Part of a small language model's weights: tied embeddings, gated attention.
Each number is 500 + 50 x the weight over its row's rms, rounded and kept within 0 to 999. Layers, rows and columns count from 0. Numbers have three digits each. The size before them is the row's rms in percent of the matrix's.

# layer 7 MLP gate, 768x224, rms 0.0805, rows 228-244, columns 56-111
098:533528518430486532515479577412524582524435407545499471525485479515604489577483509506497541529529521433539519507576515533646343471476529490495522538555558514544497535513
092:468433454520402440539482458534478544531506493416367522486404508513521564436470459465547522487545537518460495509623521573513489530398528540555477502544547459467404472540
100:521449486520442507402614481529534456480489529561562494537472485506539573542490478454546550416565549448509526479465531540572522452592446494408490471486536510481444427477
097:533504481512468554609554476555528580528563529484559495527522502599469491487384595539428446475427416466483508531436548501535518421567510558459550480453514521482504490527
095:441531426440600492460496499486500577515476526527516535492484522450614576404507472546454397457507464538586531431437547477498467422525544572464475406465493519493554558531
102:479478548509506480520571575490424543483531491460488604488498589483510531527470534497479449449464470530475452523580493492486512441510491499553473427459518530492515500408
094:429503480382506528553485533474454521436468493472569548557436561494505497504525514564541577489528547574540446358524560440436508503448366550461510542521525590534405520479
101:567532469504584478637530586435455493499521425538538431498573531558485503554507532434592548552548561482489447552529464475566594481443452510505423475562521362527487464578
100:473514544552519589457444445443530463529550404511501544538494458529566532605538519446398571618551566457379491517557528394559431454547445461521502516502527505516491527492
096:543523496387581573530464431510440566512525451428431515476517575507595519452440461416382538496372518453548499451524521491475395530536587512526503496447509550530415517527
091:507525508496461488449550512460529572479465479474465441514527450475510556443521510358512530442460533470484521518500545514516484434471510503388413524493543472487523480512
103:519459528461477514537480445431536514539516447415523532362473422494457536419585557447569449506607540427518535470463522635517492514487490439442525483439480541562570537518
101:464524498530573485391521542486491408486508509439587444474467499489452462521516548430491494419475520518450488487519525512438494372445502534442521462645601536446516556501
096:573507506494489487504455595491429517508586536448498438500473490569533481453545464414469516496514455483563553419495415486410426515447536602554431481487514448508476511419
098:405510555418514551505507461380393465525493481489542449435524455509505493502505554551422536524534473554494571542419498440459496431477485445423522429611534461467417530549
096:413451453478488513509459560560543546527472483468512405591458528480533392553511453506544530430410565470464520569493563524535584549450531408530500519463488398522487574535
093:463573504459429459493473493436436535423471548565507478467510517536472556455444538502476577459536513495398392461553527493594442455429493496524524502481509471431502488536
# layer 7 MLP up, 768x224, rms 0.0817, rows 228-243, columns 56-111
101:555543535541480529558525489489487422437462535485515463528663564491507460522435476469436521449503494480532442402506468610514514621521592470457423456478445522522484395508
101:544501451585484581531401433521469505396503466501528586614502378505545525527516464461536520405523499492460425502530636488514505539507440527605490514481519485474426592504
099:524426520527451526503461451436478428533493490519497400390530441561444447500443478617600435489536503444347483519433486403478446594516470585489485454566498525559472550412
099:417394546549497488466441451542422419487465442483533433450526495565407455367620452473497544435547535547566446459523459469459520416557566494452510544506484597544565531472
102:506486573485560507525525568477488421495442533539438546436500450414499489470457538547583531624490483501516519486521517533504502493439543514531548473554462480393554456524
099:546547431472568470521383510431491473520508542567466411471466528510549493494462473552514498486441469580538458486501622539525483423563526466484531503594507493517535498488
102:524562554439518510549466515529471583546521501514510467512532488547410561495478579507520558473563472532449478524564485503485525515460475488465503440557399394393552551567
099:421546571533536511424531402371500484409517452543550505474499497417546456573615541479475434546506459445470492530478520467548541465484469535433528528576513477476565567482
096:472590555441478487458516429640497480540582530463518539522491415504504521593407537450443582476501549492450572531520576559532582506453695518468465604522497524475477484514
100:481512499526569491489490526481525491497484482445477440487473464518468452506443398479622469469489481462421438451453554507542564504508528420506516453402468545468396505449
104:399458466523450538483482461468533459501430448519441512489519507453458534468550447441537511514477560478519489480529520548603531482540502460451473477457543557424523508432
107:544450466451510464496508577452514424454446424557469559478565434486501532460552607429514484403442506460484483441505479495503493419546457520471533526472438517634496589534
102:522451501469525556571442488510366503449592422486497476409527599523468628470517538444418551581610427567436499523504480439508398542515440569469459497512526651478520492592
098:493593394441469500472540485444475530459562473500409411496519436580512566492545515569506487555515574381521470514606542466539460461553399476494459434437546520381551506447
101:543426416581484538450453503491552505477548485440562560496469544477525476459571478500563487523635526445505568439574483478527425536491545545615565535475527476479472472425
091:395536523476462552436467494505577432425489366568535516397494509514476502521478530555533496497423514559537466434469487499421456494529511611471469482422463510493456513557
# layer 7 MLP down (transposed), 768x224, rms 0.0744, rows 228-243, columns 56-111
101:544494494561505379499551509560432585510526518452506408460461470426402430483507549488583570601493504548511486517433574590518470464536392523527531540522486526465436537440
102:563518458493447420469513551546466552555412549560526479457533521491447509499507508528500523506520508544555559547532515521516494470550499430498497586420554501494476509498
100:430523524472464454500438466523508497439475467485548467502518399508460486483477487408496527520475573498476451535454518468475567540584508497468525486594537497460528444526
105:510542487435458563489478477459453492548427508509464535461488516374479447563566512486513502501584451502485510572513423510400432503560506535483387451415477427485422583466
102:494492487449523501499558457507493473482467485444487448501382487435530452512528578542496491534408516455422487443417411522460482450520489527579477485444519484487599510497
095:672487555419543555443512474451591523483477526634465488487525532500472488446394522467461578547453554510431562541508497633424554507501529501455463434529511511460504417426
101:526505575453412478509511482470540458419515430506548494472495430459537511405515454530458477535477541506574612459535601526413506625545497451505569484483552505590446545478
103:481539549565505474488472427517549537565446605487522427481493514526522513522530550494559531571442461489425482504556496497429569445506496428598520542400539499507451531519
096:510511497554486425516554494486511516563457561523582403470561536527493401454445491477391440591446488484550455481459489501535510607479394518547505541521564519602455491487
097:489576459510553503463522527479446531428583499557549478473424586548541488510458518402542571507542542526502451527486531498499381547545438458523447505586443599449475556489
098:454447554402494558560594548512462537491494505533442454530607466415517434474501429423568477481516538627505512488487457426450532419509436443486484465506429538533466529411
099:610512516541473461408439511465464498457509563567529439571536516452478510458466500529473488494452538559433477589485477425491599468461493472462513577427436504505503482535
100:533562488614485510457542507586498414470551503525553544475480441445435533566400551472459454499543435516453514490607479573489548472648378514505533480565435567388435522521
100:569536498488447379505557451599560439485452411477513556524504491444539551358465555461576509437476514534446498410482582451555489414482563492574497474421503432451561500551
100:548635539507378477469497450448497502443465400512570472430475382473413486534529490474461519492546552433479565513497474484449377512370450438550477484525533536493492577530
100:532472481547567486500486480451454531549455579505510494463447532496522448499604491438463550378544546540462436540463540522561498567425607502632489515570512517525547576491